From a checkpoint of a small transformer trained on Wikipedia: a smear gate.
Each number is 128 + 32 x the weight over its row's rms, rounded and kept within 0 to 255. Layers, rows and columns count from 0. Numbers have three digits each. The size before them is the row's rms in percent of the matrix's.

# layer 10 MLP up, 1024x256, rms 0.137, rows 265-373, columns 0-127
099:129136103163114140163094156083126096143114146102132132134133147138118122134097113158113140096160094141059133104122104131182118137119160094170113107118142185084062130140087172151124185094157119102170012137153124128103169104145107124118102097173068128229130107127110144193129209157082206151090162124091075130087085194126092115104125119176122126115112144092145115178095119138142122130117
096:126125142127155123080039073112141129149148091180072078132136191157105173062192179121178151112077116106167116104134155157128141186123144107125088101139088114143112123128201123119110115114154111137152110095125139089158154136130155092152131160172128117115128160133115146096145115171124081168178139141084165129171077161150191120074097108105144082152120154148106082125136119084093155127094
096:164098164116120128155138100166089140132125116148106190155162156161124198158169108141133118152069135186120134099133175128110129131102097105141112118115119150145163122082099146099163068065129128103049150114178135079139174103091154114080115131092130139104141099110095123107165125113158205071115138150154157128141107080092083222110125111165137128184136161121074132146166079177171153046111
103:116072094091130112080096207178096094113132114161095164112171130171163122093123132089143134168121080157106156118149126077152130132114110127173113122102152123166116118109080161140075139146119110116142076137097174113166154124161128141135167147137134129139095101123186098145106130108085130125159127148096094140149025108164151158125128128166163082192103114168072146109088128104139090146144
098:097130117119167153059131113103168160132146139116118103087140106188100132174140168143142125174110104152139200107108078158114117083092064144115173102117137099106161110116120077115074110093142125134080111101122093091169157172197115113070112132076130114156104114129177127117134115114097180139141173124168140143150130154107087111128131057114136094117171112075080152098163071133141154105108
102:201160146090123128127149105160092145042113101143163085102100153103077197104173149148175081134124165137121161097117162160193107104157126072122134106141065156130162150079089109113191122128164091145159175140136094141145125096147064188068138137120122135171133166082120105088132166124119174094163151069193151142112166144137079141127127155102095173122146111139129146157059064113132157138164
103:094128167073150142131142098106130133112089137106179156112116125085123122125139161169111171144077163150141065049083125132113122147090142112091099102118161132113115155111115110130090122141149135069119162163097098136109112172070126144126143150170105128125075172178073094108118092132199079170116108109035118160142121080184161148139125183062157099110117187096107129118111133121179119138109
097:116137114094111099103099142138140116094142139135120143137154122094152133145166086137121083102155064188116112100173126081153064145110171120106135088200148097169145145084120125109133055106128102127141120105109184114141143144147128082124106159124120108136106136116070111106103127136142107167113168108168171115174164198120139084108123207100107138126131109157130099151115125178135149108089
100:156155080156074191177171157097147102102089140107120149188127079121142199176168102138091137068181116180115182133125109172123181129094156152174131163123117087123116123111078130175151142156108135102203055163103142157136099172146161118130139081105118142142117114133138170155079147164136148128136107115140088125094096130160140079113132147167140189150152109116126144149141134110117087126137
102:152136086070054158162125123065113124095186104078113134155166163072103079145172050136142093156150100111157149141086135163085103169178145111127134162169050132092100116086095153078114144155134119062162063104168106142084105144128143125114108159107169127144076131188118122130119107077156110151142132144118164226124132173130129179062134163108153088103142136110102154140113134136080050091080
100:099078128147077113137193124092123156113109122123173103126143123130153111136107078161102118057159132162124159128142140148096140181168098084103082126128123116162078105148144144142103132185110131057089136151140117113141110123169159210114164118139150134126131135154061135157123131121113149151114120183106146161155186152148136144052097097216145093109122195140036116144098093040139155090167
104:148081104091103137104158135138171100157072127126227147122113125159113078120072120175159102108193099160161176123095146105144146161154115092124101137094134196149125181153131107093077108090108121157131137162095135137102123083101105049109119126129140155193125231059132120127072101107147119154127076144201132139133174115129067168105129167115094081123163108130136141110147138100159083094128
103:076062081154156145082135125136129091098103080181137115117049099139118089044115145120177083166164109082119161100091137114152194104133116162127127122151137112118062155108139122105130147113113122147170164151187070078127103130106146148149157069078155093127109074149087161109116100132125100137085131064165161120128090153164106160170154122177132131159117074098110125125130160165127143101087
093:144167105131126106143111138132088105160160169173068127188098148215154084168210159122084039122148120103121109135140144141117154106191115146090161171144142108129066139143102126112144154096132136167164170111144118184201156128134111111100174056118074178113147107079117142121080098129135169188092114158122087132097125127132096099137122130096106129143147130071089189115114107138143108113138
094:074125119187113095140142089126118137104133103153137095135159191149157121085103134156129134130164135147139111124134109113068156093135145147160090110111116202135140151118148178141170113144120099120148145091164075153082117134116182138129096099093090101184121114081121097090057114068112100108170142135152099109144131106134135120090116146140188100171096124150138145201069147073090131099121
095:146112157165111120108054155168099093100113153108171131129131113111130138130168107106105124157145063126114141142092172135150177130065174130113144130118135135152151157140098167150166099095105125133148173090148142107151125080144096097109137157127064090145082166061126107100193131183081149163117182163126178116083121181109053016119132071128094173150157157095125122087147146165080116186082
108:143132094171127168161065135159156110090166109180103139113103091150134137141172145159159076153108178113084098132062138107151153114164128141100183105136099153114105119095097118119120196191071084141101164150132140088175153150163120131174089174118112082062122199117176136174210154107131122089137179150129129124039150122121151086191157175118105160131149136135117098170129189125123105209133
105:135175161081092062083118122141126115118093126102114141048143130114139189123176104115094147103151164099125146086107107145165118095159110146088125125155108128140204131156157099123147113197154142139133179123145151132129168187122121220129102051161124135110114130118087133159073158134107104177142142106088137084087121104155121087097072138192069176142151096074119144128035124195143088144120
109:117167081106149213146107143120122115123153083105180102104128140149056135147123111139130098108149172140136185167170081141151191136113198170133192133159119125114132141130113134077140097076108088169094101147165127115185134196109131088165092119145146141136122166143149101134149107116062088157140115186066110135108108100136148142129144128180117100137072115125081108198111156101133104053061
092:141192025158127142130105087135179059143155149073175088110100129116162141101131095111131167147110097128117067161163109131041135150113121105142117095099118157099140128078140079098130154131100098128061113062087105187122155123148152149169152146133119108159174150133150104115089130167152078106126111133042137198121151130198144129129122052167136153182152084077072107159149192107126153147117
098:096180135080167103136116170109145132097176131091142129120101161116073091121063162087120144126162134127095156152194146159125143109158108049129188124117130038127114100157064150187109095112139124188218146157096113114116131092187121092140126102092150170133115163122138125127166171089070114139106108182135118150118097163123150132114171153117116115145116076117144140096146151129167119106182
097:084085137085104171114131107169128102160152170147152127069179093173131112099131086164089166104158127157175118151139220167119065190095150158104099120144082111073129111158071095135162136084171094148207119110127137106098077082125148173112137072086129147153097130122134121107185196149139084140110154097144163164128113101159067096167150117135125088160129146161092060178085082130127133129126
110:164169093161157150174132150106102086170128097158076096135129108095165136112105147066125101157168110131097084118109134125045196107115161129160094147116149196153105147104149083131147107118082131137113099110193144169199137113143122128141079169130145108121114096144145115125150091147114162126135161108097168097157115149102094112142123170094123184156164102209126099158079125114123084066123
095:123089082069154098125120057128175129083117067113121130164123164114143098161133080131154136189183132121130153150153152115127181133164128162079112182134118147132134162101093094125122143161143112086122174159148136128162090077181103092100194193167155153131153037143047121142120210122153177125113172171089117114097119109108137148119128144108151102075163086137132186118140050116083162192107
099:115118162142142096167152097118143195123100147101164127124210113137106120096093134120152096068117084138083104170111107076118144122101131125153087083153189135136088108132134118119139107125100178129132122172130096145081123121067057157205119105120105078102129131108080128078128129126107106103103129135161130141107130146090118167161151145153117103136085164135134083195165128098165126108109
104:097145117153186134116043101148125133134120162153172119190133084148079093144130144131147121108144133125126187171138105146175197135143164138080111135203105072101144116101127136195108123106145143149161111119163137155106129185104112144168124111080140083115085099117180122156111187099106168156158184091127197217150041143123144181121109125117099110138148113124192139159151135141112116161062
108:093136081114111110095155109157108181064159124086118071084126127148162070145078024145090147164111128160115138093115114175173112128159136119105079156124088134093167116102089127168155113147115141112107058146125086184109092146183130162129074070088177162213127099116144123152128126062120129109175164126133137154143131125109143143198118128163127175181126143117106074193177142134116175110112
101:160191112142157109076079131120185108141160142103103083089089096115129210115162111134138124057181175159120132090123086121130122139126109154144093122074161154151149160112130149173151151128152182076100099100141094085118165112102174103114126058095145143155155187124122101157148151141151031123066166145177146096102217184100082134135092136108169165116186132172086176065106115153116091113108
099:148125082118116140158149090111108085139191096189152119091160144174166163169144138163150065142118136158197110067174111180167116081152142085115136179116125123168094145205160128168101147146110148103196127122126128167110167134153126088169075124176131112148157089138153131145171178150037123143111126116130078197148110162109075124096138144103112149132086162162176129125132128090174124123121
097:126149114081177117111133068136124102143114139119101116151125156120116133092205150154121156142136154109143114105168171131128088091139097130064086173118082076096104143136085143145076198138084134158170077101068175123147122118097142097139196094156159080092132140122140122070139115147160137088081140105143176122092175127133138157157113107136129139143089087137129149116105156084115087119075
101:123136173136134134144168069140101149080154178152163105105112129143101081107152144074127139111137082108098110081141152070105097154160122107112077109191101121193092070175086174108117165148130081168089102122132134128107115108058116108162159114161160107134075073125156136145162180180128070127186137176135119152168130132139050114103169182120155163117129151139131117088089095069165090156091
097:131150117108124145109132134107105126110114105120075141167143192145160093189124137127169103113124135116101092161147199087146179198143083094176183137111142131055127117146139174231093098169070171123148188131110132092180116093107171132155109093164089059164154148121110076165071103085102141127176166037178155137123097189106121155122154135133103139141055090138168047083093108138090079172126
095:127169123111093164157151113123117200159145169122153128094110095169192140125116125139172127101112128139186182114112099128151206091136115148111096140120102154140125166085130150111163117183177139143051151140107137063116103105207124113121082163093115218126131094119205152118104164144164179133091072124105149123145067102093156173086167066120172144181133133146147156108136137159106131116189
102:146180133172132135134147152089105085148114110139087164083123125123163157123117189134081194119119071101161177139146156129104094120156117130127137135145126132162119064159091168119067082131167114150121131094098173149150119082073136108090095135139103169082118146097175157113116193099131180178191082124169107078124131160151135138106090156118110153088129186108093137120169101115139096132196
096:046122117167118100138120145088096127160123104176159135083095109098126174129115110139132077151119160127093130145156123124131103188153049107141116182107121130108159142065152092108143163071156113128109071097122125159136159141106129134166160146047094110142192135098095147130127138144124075113161148129081197185095160126137135159132128100108162131168170102121075144142160126111089128129129
103:083117074109120124126118109120102170108049079113144083123129131098113141188125111110202135129192138157127149125094119152185095143109204165126137145165137107104117154170167090101082144130177160135168124124110167156132114096168165108098127134126099128087159114094116129124096115111078139064150106146160135121155126105118154133089127126151109139149143083130155130181082101106111140146144
092:072091121097159113118151163137125136081187093096103067134159131125142129132087129123136103113128086169081147117174115123159077099123111087130130115168189154140135144091105179081130141082076141129148129156113124152163183065083162099187153100120094106128135151127135114179163161124124128140145139129158115135208105156104201122194209147089112117099098091104165123139120135109194099110106
090:131083168126095116076084141096106107110096156123103119121144189061096169107116074154162104147109123147158113122167118216173145164157172101126140126108081154131128155163171164128105180099142175099134134186140120097139117109142180165128240102125118111083087182091128127155108152098126168117161133119132133119115169159094109144232139144161187153094093139100129060095141153166120142144144
098:135156138131089119156122137133141172100136146141160140105172144119121073112147107154112137125177070089084093142119086146168110107087127118096064155113086070133122148170133113118137143076081146105120122079143134107168121127174192129125097152116165053113117140119133104049136150166107163108150079103119084137138160161143115037141107151130104173176101141115133136117034174191147130135154
093:155166117131099123119186174041139143095102135129165172092188118088114130092165112136203158149093119164146085144098121116131116158134172105110152156105112117160135095109111078113049091138064116145093136175107153102115113162108157140094186149098117140124154127157096147157023110110163114095126122150162171093136122105097148122207167053125102056118134144149105144138067138092102166162158
101:074055088155130156105085152140120187077121122112167092152170092120125104114088103147152159121166167146121148109104127105119131165112179064080157097166154220165172130109063192163118093095107198157106063153113139096158101134147128109159085094151099140129181142118122152135173150120143149158106125165161129171176053157137151083128117177166120107116126154141132225152207101135156182095132
094:136148102099096208170070082097129111171081140174147115121100128099081089061076135056089162125168103132167125088170125159119095120167096108130116112082165122109127097137121112101095100136155164099129090183150111131107079098123121107097159113099155151106110111121125079150083106181087074146158129124143153143178085154117159109078129141161146082161120135150115166139115094181102108120155
101:192078107110153087129094123111075086144176093131107122084095099105142118125112102142111139134124083019203143187150110051149197180101129102139114110140108175126115088148121048149136103151170110133168136089121161193119190177135097134122167109078112151135158151104132150172095146092115103120089146133125117165127118192063134105115101138142148118144142117151065109067097172179143141154194
102:159122081134081157142148097123120103158132117131111203157036178142147133108083134122142199113120154158142165050134104164163176103137124132175169130118151162173114163100161145120227165158124186106112140074161126112117100161153141118118099126111160159084129147176164136195091157165136145146156127172148134122134151150112121174153140070158102114123082126153114172142127167154126124141088
103:115099096101066120165124152095138196204135105109112099102121158091082120186122112129083149095100070134160078108090071155081103121170109098145078123161052111172081169140139189151088101086094141128084109118147119095140140127139107131188082132151088082139101134169067162166156117082161122132191161140109124162100194144159142154166146107162143121130123115152129104109173188134144116081164
096:142124125164117133129156066161118113136149127155159104117169120144087115174111076076109154128111163128062125158105188190103141207091139059129102140107148160105151143142149173111130179070083130172131158085147113090135095115121103100124163114138109126130107141147108126087073116124090071106106108081151125104145118139169178142139173088105108147164138097127123084128136090085125076120146
113:118129194126161122104141099142155175054131133083058152140139081085168116138129108086154113187127138154088114063164120107150111119135110148172093134162140198169113126151080133114110163101180143158042181196116127099171100064121188113133064146215147084148157139113133165109178124098125099144112100082119117123139180101103154125060131081128188135135114157126149127112114129152131122140136
095:114153129118154152068156141082109156123150155150143151116154136088181134053155093099129145126119114153096121123081117166152174103116125158124071071114111099088134123147090105096130126137098120029132151101105133090090132088104160105193147134119168148084112102115152146110187087132079131112103124099063149111192153161178128128142087139106102171089099098129122167098097067117168139093162
099:142096113107085200065127164147137110162176086102098095074133092150083078116104154117142133114175187132103167191166085161114078099118176141166103114071090104117155084106108115098105123157160151144156125076104097182133153151160112141139174096078162132092173185180100127116144162149084117106131125122115150122156100137150175033098192146106143089104115151161094128122173136100117128139153
101:150125143134100101122110068109060057086167092067160086144131062061162149113123148058144177137121098132089153078128166093081117138091143122129147156068121062111101169097138135114156137125147096114107085092133114165118135042113123151204076142091166162097099097072140096095129122108094139166144125127141151140151133170122101126151139140165154111097137182132148097164121133163143122073113
097:153137146144099112120189139119146132113111062199135142142118171098126107128088167176071125120078097165100151126151110103116162142133131104132143140097165126121098128047089192067168114161116115127116130160093192139159118102130131180068078139145176093154138097147176143135075146174171154135100087101109119096092063142084166106136161167157152176110151130110102138126098099112105099195110
106:083116115124129163135102130140124138117115137113107150117095139134156095169095134214144166090142155101121120115171107109152147142136080084103075153145129124095111121125140077146122146118076138109116136185164110089073024119227170185073145097077173167165073154133137110082104104039159154143144160122053127134153047185113119119133131158156144113088127146173108069138122145115137092134118
096:196120168132172152112164111172102169155169153130197110191174132133063089129063117138146171079166035154147125125113077086152116178138083112089145078140136153130149155124132121161110179109147155084086204124151132104181153129129114106085144077130074067090177144136116172135176116116128080175149106129079146143118133120144130106073144099099154122120176173145158147104086155137099134142106
094:068118100149069129068114078113141098175093125142144054157143117122162118055161102125186104120154077046056118125128122124056080131122108087131127151153165124138203171095131172132115162091132202118120171122122143158121121153069174073186118105176161111115132153099098112142131186097110149175118176141131117159123100099167140093156147104074171138136077113157100072111131103083124134158126
100:124125142104118132144134153147119142133123117191119091099134138156198070081157184095076147124153098100116109141093131065188097149139151117155170123137177121124120114086128093069129113147126149108156131168167140189155130116158201131102103105077093121128134134037153090124141162060168083178140161123104105135155106224157111143151148124111056088113076217091076187091169147115147115168070
097:179146097121082147154113148099083131161118165093042127117138207153119154148111161157149138135113154151104092093163172164156175120114145135148120150085158158137131236122141120165179141167108175152115122154116146119160089133067085141127111121105143129180122144161123060087194129086097132081157153066156108155113134166157146091104135135118155129147060110149170131108086117138124142174109
093:132170134185074112079141124054102117132136113132069163037108094170131137127130167097159167103089126121108097177119196138200150160189127140109157096086169106140130098110165164085108127131106095139128179076102129091110087131094135143131137162112168158091115044112137098178107148102147101136124202143128135052069090097156111136146168170124139133170101188127128174126210137112169110180107
095:088130136151158082147121166094148138042178122124105101186130110049115195147124127138120130161069122160109122111160164131161162127105126136108141162074071114111124143105085119103090116105138140137110140117115178122138120134074162108105145112146147202121066181136139107103135113144097116163168141138141076124131169131110141138173149181113193140068165130135138097170180146128101189065130
105:122164098134107104128116182088109199101105092104145159145114135113122132096099108036166139147103117171115150106123141196166131161153121172126129133154147155171127110185107159168116093106118104115095131128156233102112122163137076101134131151119184143171148135126170135121104115138135066110171141097157129119100098114160159115112139129156108129112031154045104080146194119155141091168151
098:170075115081119094120161143112098117076121135148184107127156140124076084163109093137114118128124106136093102091122142183126186075086205155147090129121112061154150196094163155103128181126159144144121118125131119078103133121088151190149121154180155178133118144117111109084128161137119091129109146151151108118140146145173107049159128192186117171152131120142089122113115125153129098130107
098:163127120185063148099130155086108164162181132109085090148159157049127134128120155090158136106109121129124138134144125156080101147193138113070093132132093137102083124141127175113137112077111110149155133139117163107115147091106082114126059149133196093181126182104088147131104166072142137099162134105110127187159099113173119097091059124102108116130120193125129115132093136028154088155187
103:118131156119147141129177121122145086122112098144095100132102128178097158044136096133180102088089098102179125117133125131132139111135093181129129091113130126140164144125124127074141131204139153110127102093109115146099118103127028141170183126173160054144159100163078147150105132156136037155101141134079102105119164134126120133150128126120164068151082154094114119154144129106152170139107
108:149094139118185118150142122136129108136148146137101086115098102105186144102126123156160126101152125129131165197109115127134128194203073157091149113108067135146125044126143162118184184081144219167069171160104149099144155118188136172124105117052153108073128125130118133113168084088107184104088116101149172101086119122141146139088204117154096103114122080157090221067168101097114192135126
099:160118114126144115165101129114140090107137103101115154110184145156126107107111102146097142173152133124171145090111118118149152064143145070163155135116124184078142124066082072139148076109103115132138089095086165102096106110167117112148098195165125126160100079136183119140174069168134171106143105116116140099140085157100140129118073102148118139145135138143145155128093146167117130115110
105:085162118118172123093106065158118125110098080094175089147141163112167092136187140173182176111088124163133177108171100144110095132159114063132160066161119142168093165109126151132117106069089131130185142152097063107122109137136123171101087194127102049174172128112113112129123147151115095093175079106136115146153133156084119154136089123097191113096098139125172106186142121182090185145097
102:111122112151154174173167131120084074135144134161118115148082148158131122102089113130132136183163090126100143105171120173041106129118104128146137138182123143142204133172139088132148175107139161150132069090191107173153107147143108191066144078072134131105087117123097186138101102135149104113169118110128138088171123091114111129061124139132199166109191127129076157111132123105123161095135
101:127163203077118118122107141162094100206123082108086093114101127166102136165129134152159070116172119140043067121084153074108130165167140122110082120061132124170141130124105143149125100154084123117101106147175105095121076170120134108185101132116162164120151108110153124158105186118118103089178112090183077117136115170084114139176156092117218135068148117134115132131134107164088118080112
099:060107158091210075105131160117138202113134092148147124099125123151046148131127118161096076050108050120104117099136092122131178118107142143116136144120124101111121110136084107112172101204184139107076146099165181106108077139115132154137080053116166098182127107159116124153120109163148078160129150132082100100152055204163150165122128092082119122150137143051085144210098119090104113093118
103:064101127105164121045075103183108099153139086140115126097180090161089132138184129156085161133153149092114135143099136115105129140130137126151121112119135134172160152181113107164098155131132210149116117166152132124129169134139128122128133138094118152123098123103124094048142149118168104170089126179155109141116137172093164172181126119136158143129169141140119115168081147133124129075120
098:063106113120166091220109183162123158139090083137132119129095115116151059110146112127109092116123088165111097063084116142093128081164101138138137163151143208060100140171179111152139095167141122069160118118094100113137134057104118161179121091145158104104119171072149106115142162087073138116126142080111186137172169181138111098078168121140127090161195135098126140117122082179136184132167
095:057115180138111088104111115152172152127152093033164165172084051092141183115105034123102119082103130179105156134105173074176149114148170142156114166099096132103108186139122149171160111115138084073123164180112149143141122142078112180106153135106065129151138125101105114174125088136093142083146152094114121104054138084148149113083153168113068141110068105127183097190133114114116097097138
103:083072140143166195177158158156094103162081092165121116128180143138153111116111188113149189126133110201138100139129157164130110096136168102148122106106075129155107145186136139136129144114131209081137153140181134108104127104105142060177128148143139155116161161114158139073105093114105063174142093156134095155145079162124161140143122149132099182185108129115164161109092147108153104081128
099:114127154058115120175108152075140068107181096064130084107158101095129104164122157169172132106078081116108119165111141159100059057155068119185086093121074153075117154151091110142166174138149205084155127140144128130088076145075152136152143139118161157172103097092158112175144093081136128104115131089113111148156167106111134142180124103115130150134136143094113143145152107159167177151111
108:117154105116068151102132048132137152121110145132133108094145126074101105089156124167163083158108139128066113154111177112149091143115087170184116115098122103157106139144143073129170162178163124101154123175149097214143097075134096151151161136138124173123066140102139104174133110161140097118150189116111135134134107138112125157140131102125160115125095084134110156106131126076102168200129
100:116143111116117169197105124185097070131127142186182101143046169135091123153101108135114137162164081103084111179148138146146116094102117123096085137059153111142149084136112071095139077144147129076149154099156156159117148067157228138150106138133174096093111120195149138078174091128144098196191165102116158139073132077148114133119138122147122091153165073103146146140172138150119126080198
100:130161095123093090136110152075121180104132126130087151139163093127083155115133166132119118171115093117157203142130120164178159141152136160162170093112156148172092129135062139123154136095085129169142093129136078096090074128098133145123166126156036140114140120123144163151160160110167120109173146133109138128121107122118118149110161154156063060061231139142113136079069120115061100125075
095:133118119198083112106175118071124078143175160066113094111089192142122127136150159111099121148131143106132143084115105113076161157119116160093121103104134165083150103115157174153172131143145166133140154175131113106090134162134085134149151117194131098117094105137079093185141128058156191110083075136126111116131139105126108147137041074119112156090088156199221124166161162138178086107132
097:134128128098141122111150150087094100117152124081155141136100134104185141094115122161102154091081128127115171109112094165146157137145164137048113166111125167189127148129180055105162129143056184156083149124115101128076103140141183184134063149163184130129170114126139160132142159117079145125153138111099143164166124097168098142145135142145095161097136129065130173089100119206120161191132
095:163130095152115076140143153136094129115150138129174115081088106063147168104092098084184079135135131099092136094131103222104134136186144159152111157103083156115188149132148128106088134112127137154179152092136121171076102139151149151122143124094125088164097137149118113157072182097114101162162162125151131161116177182000092141123145134097198157143153155156130094063148116127142121121117
102:152126151144115123153156145180178106133146116138129173133123084200132206113140135141112180102133085147129115126140158110173147111063088179085115116081138165083124164102121124062176141146132123083152129167096112146135152160099086160082126074184113133158091079063145151189153071085142156147090143112111155103143107176134107048122132069162112191112102094114119142146120133117118135131138
099:174128130134152117139208125153112098082182115136113161156175205189136093104160178074081175123119122187114101118150085189181187168139129141158202142099115158114129118141159113109159214114148134122195125108144111106157135082115120132103128095128120129098152134130103140151145106078144142109178144134130137132135098131163195099136164167098138130145167118092140113139142112162087199163107
105:107177104086164040126114155093130153162167183090096146165105148151134129152094092083129135133105117109127152194144095092122174102166082125120142181086065094133132132143076131087093137122072156092159075119114095106116182073098180119172137121125113130178181113122142148108125091142143140113089063127071059158117158104205189129145081110128167159073124124113170081154127148121087096109131
097:112103139182114156168095121102142140126183113065150072159145122140098100081161097135129131142114156143128221096152113098178154083136099080136073098118138152117110116130169151094158144165099121112143156102127172166121144091096129072123043153119138178118192096064087062108120107117074127168132160150104155137094170140132115105127065178112140127096168137112176089148129116184148086132114
098:129150147131123120122144122157121128109142089170141103108059178132135125120134134164062115199129153087114117070130111182110193142109103114073109134104138175140134130124130136119111090141131087152133075077165130107157090082104143211146134105070139141088126122161145143146131139145179102133157132199130163130171074105049123113105101118169100113202152130086056193081099114083095127128089
096:077092117082086157131207171164141042095072119122175174091205123092066166140120129154154095137128111072119169087128167050113132139135137134194122133168140135065145120169179142118112056128118119195104146099088144157103184102114156182124160117114082117120092139122154132150166090157142182133073113112087141082139132173158131168149189137168119138098178160154122153159114153117135127143155
103:178140158080127123110073158086115053106120128096097084089089131133110121124119056093079135141170105165063090178155103102035120104155122159158084143084126111119065090107147166121096155083099178146102143106119136154134116117192147121120143161075135133099105129097157158123116154109122177158105123106118148188055170166110112103154117111094151175134149161093142170176104093097179125146115
105:120146112145108136137183143172153100094203181150133086145097131171180141141088205144139141138101124180135102140134068146092105080139076048069111136126098129157150089113149082124119121147118112124144091154124112145126099097152141051188164110140107096096131087074098191169105156144091136128089110134159124104173130213141102106132172079176098139150082086152186177179104123119082151156124
101:153069084131166090091154169160086129147132140164088125167105108124108146124157114164140143112125125087158068081137182163099083154110161091084144105118139131148115110139130114135170096120125131107100154143124168108147110136073150163165106118149139062097128120119153140169199124155169081109097165162115151181135189136142156166094159144143157110114079188158136093094104098104174146064084
104:125107139123114173128093149138126064087130072109173176124096195109148114124129126091113135111134146126125147140098132120163105158104174093154130077116130129096113195110153085158118124098136114173120095142062181165162098145140157088142128149169108090073144174134131105111060096193123084111075110202123115047130067142132128140171145163114122129100137175134166144103097138131152112055195
099:100141163173115125139075145172115087147108134129092135122140060055149162127112160086100121065169103115114146209206134106093158165121157155141171081118182134130137120135129169075144154023180123119173172079080124128087108121072127111136110115114140144129104177126105150134116110094133144129128088141073157137167104135117067094128125104159122144086121186157115146146095131135073193104186
100:127116078153104105132102126114116152181062107160086140168109066119129108139084143077152132022127151108104143111150138153087105113169131143120190200168102144171114112151123155157118105135139117104193141160169155134159105183120156124131151096099163112089141136143129097112103107141077157148126092088145102137147130161147203209135097089120157164164120146111114140140122094155110186135102
099:163135143120129107167159127105121152130120120117208165109117144154138118126096168188171085195178153112158154126168074179154147117141179124132079094153077133152132150124172119152144124134108112073132119114146041124145126128167153160090113124172122107178093128120156101131123088119148136123161207181112130075175119148162090125119136170116156194117195122151156092198147159079165089175115
103:135133124132137100102108110136113144114130154137132184105184150108110087111058133128134133162096173123137157142155183147182128149148121109103108135132173136146078096159112181129114099165120060150118171133135161069108141071122141192120189057119135118108118140116142160160152079155131104155136101148145115111189179119169134114179146106144173146136124095151160101152181074100067098129129
099:083202169072114103086143093091154117104167140137154107132159174106161119121213188094144108184167091168145130131128148171154166113097104088088113131070114076177122103150133152139153125167157145183156162110137111121158122134162156161117114114103146127121172073145078134182120128140126125181095164129120146155165171182129127113048142161104175127157171076105124138102152155147073103123144
107:130116120081166125150112133130151097154160245141072096125115134115143188168125125190121168128129073159098087110154113098129161149170175145170128087109124158104170115137112056095136120109129147105079143119102127135134087101160100182198117120163129109137102100115121180101090186144155088091124147121125124182134085201145133187072145151082146140171185153139108129165133132132135124101101
107:089165137177139122169123150200145142163135096116152195124143134131157133044179158126130133122114203132152092133122080140138114129168153128134118158166076111134133155164104170121102046127117137124122080118132088109152136116203077146166148131113171148106121082150096105137187135111158110164157126096180142104092100095155089124133150124129198081095067098133132102140156145144098107142107
095:152121135147135084114124131096168113101123101188235141128061154086095132088100080152105137102126114149115113155173152051088163156180116105136155202125183073130100092068084144116163153118150166143112119082142146105146135182110135126185103111164104152123133135126123143125174109116121124123152206087117118121105126222185159156117163141121106124145176084044133201128128177086089105120137
099:107102158111111119122181095072151146163110121109145217145129138137139104120113080096130158159055130117135181100136147146107163089100177133154080224124204111107140146133161139133104156107158135102123130055114069140157122106075092121084093171123145144122140133140111152182114186106138152067134138102053093115128169141104180148134155087120140113060124152088099126175122088132117107127164
104:189115151066116157116116132092124109178035135110122110105114086103140102193126151169097119140091071129170108131130153121124103090163139159073117161118118116164057118137169119164141092087089143080111186118147114091128104142111095109155125123156125118138103119102109119172134140064130125154131103051136106117166135118083113099124208104124157149101168197076080121134146114157163141152099
105:104112118057084131100159138145110104117114145092157092143087139126072092144094166120128202167100148086067189138123102131127089100131107148117136083131165123140083124093176117088141092128129137128133170151109137137142101115164162152199167138174148141132135152138150143157103129147104164142144128166213139095117126095084111184111122147184172127126180138066061166152131091159166160109093
097:124131100114144139097124195139144168144094161105097128119149182108190115193138115100133108186148073202147118147169161100129109118112103111136104141122155097096114138121118107099200093139134157175066109154153189114156113096109167080113137139180122120182096125118140085072053086137111128107071117201105121144146135116161151151147076127151191088125116136167096101105120143089133135090100
094:088103153137187082148137123090124126105125150185125112140121156127156154102148079129144108129131095157098142111158099067126137110111083116139171119104104113131132176138096198128140169118164125162113139101079135141070140124108134087147146118112152174105120108148108117162179174118117149137085108097095074147074149126159127178079160096128100135175135172153174162126094123110084127084142
100:091135054138142138135083115069112103092083103088131107100151181069128136049128158153146116118191151189055173168132142169169150104158118151159131123126094173073169142095140174154132121126157146146151082092132146072098134171207103165161100138084158138108120162113114106103119187137158140123153161100112117172103115095118151070113129096138169147119107109120109178138088152135092072165163
095:165104155133159148212145035182107126094107183159101147135123094145116148112104097142155160107121152090166106112036100173150160136085130094106151175168138126076075147076129144098109128122118119118155098160118135139187119144124083108161155100125136134186092110126170086117153121107143094096160167167143098121122145142122112172182161109115119131106126138119133149106117098133104137083144
101:085158096204131092122121105107091120159186116148127090124071093180098140146081138129062143104112181089113126104119146119175048074168139126167087021103118150196141140131098120186112176143123126095087162161108102112132111128139111134126152111138143061139087140120156173101093143158153120098163126231113123121193106159124109154052094189145155072103083159159096074174120123115132103133105
100:116146133114136103143112082137138080131150160217122155090141080107093164159107169108084160117158135122083064099064090122107106134107119154078120124124121079073144142136084149153127156099127085083104097122106106148097154101093099044164095107026136134144092150113124159126152123183142146167191125224116126172120112105098133176087148116182143149134172111166155155127123098106112107110124
100:047129097087167175099130151155170139113086177155199098157143170140160087140138162111114092129153144138085169157117083153168042113121110137150158115127104093108149128130090136099106091129075115127114109159087124137170115057203035122101089121169085128110128100116121204178152123112149149099134189104109140149119123143139067140155081180109142115137126117141107196105123193122139143200063
095:148088162093130136155156108181104129125097110126146110094104173069148153120162178097142120140157134156112172146101157079194123059112112072064196081130103161141133147148167103135163119136095158135091148049155058122123112151087154116142097169126077166105164180105137143160084149096137118106143122141157147123083132213162068144122114140103163146133099180191118135120090106135138142075084
097:156118076105129083119074067149118138104148172091139137101140106088060157088145123183157130129148088083060142134128136123091049123096096136151110175176089122076097165141197129163144150128175126152157139137143157062199087041162101132103151108050182139142122130109062114131159109127161126160115095150139131139114151139122177150112103115128122140125125130120149173127133099104101080091133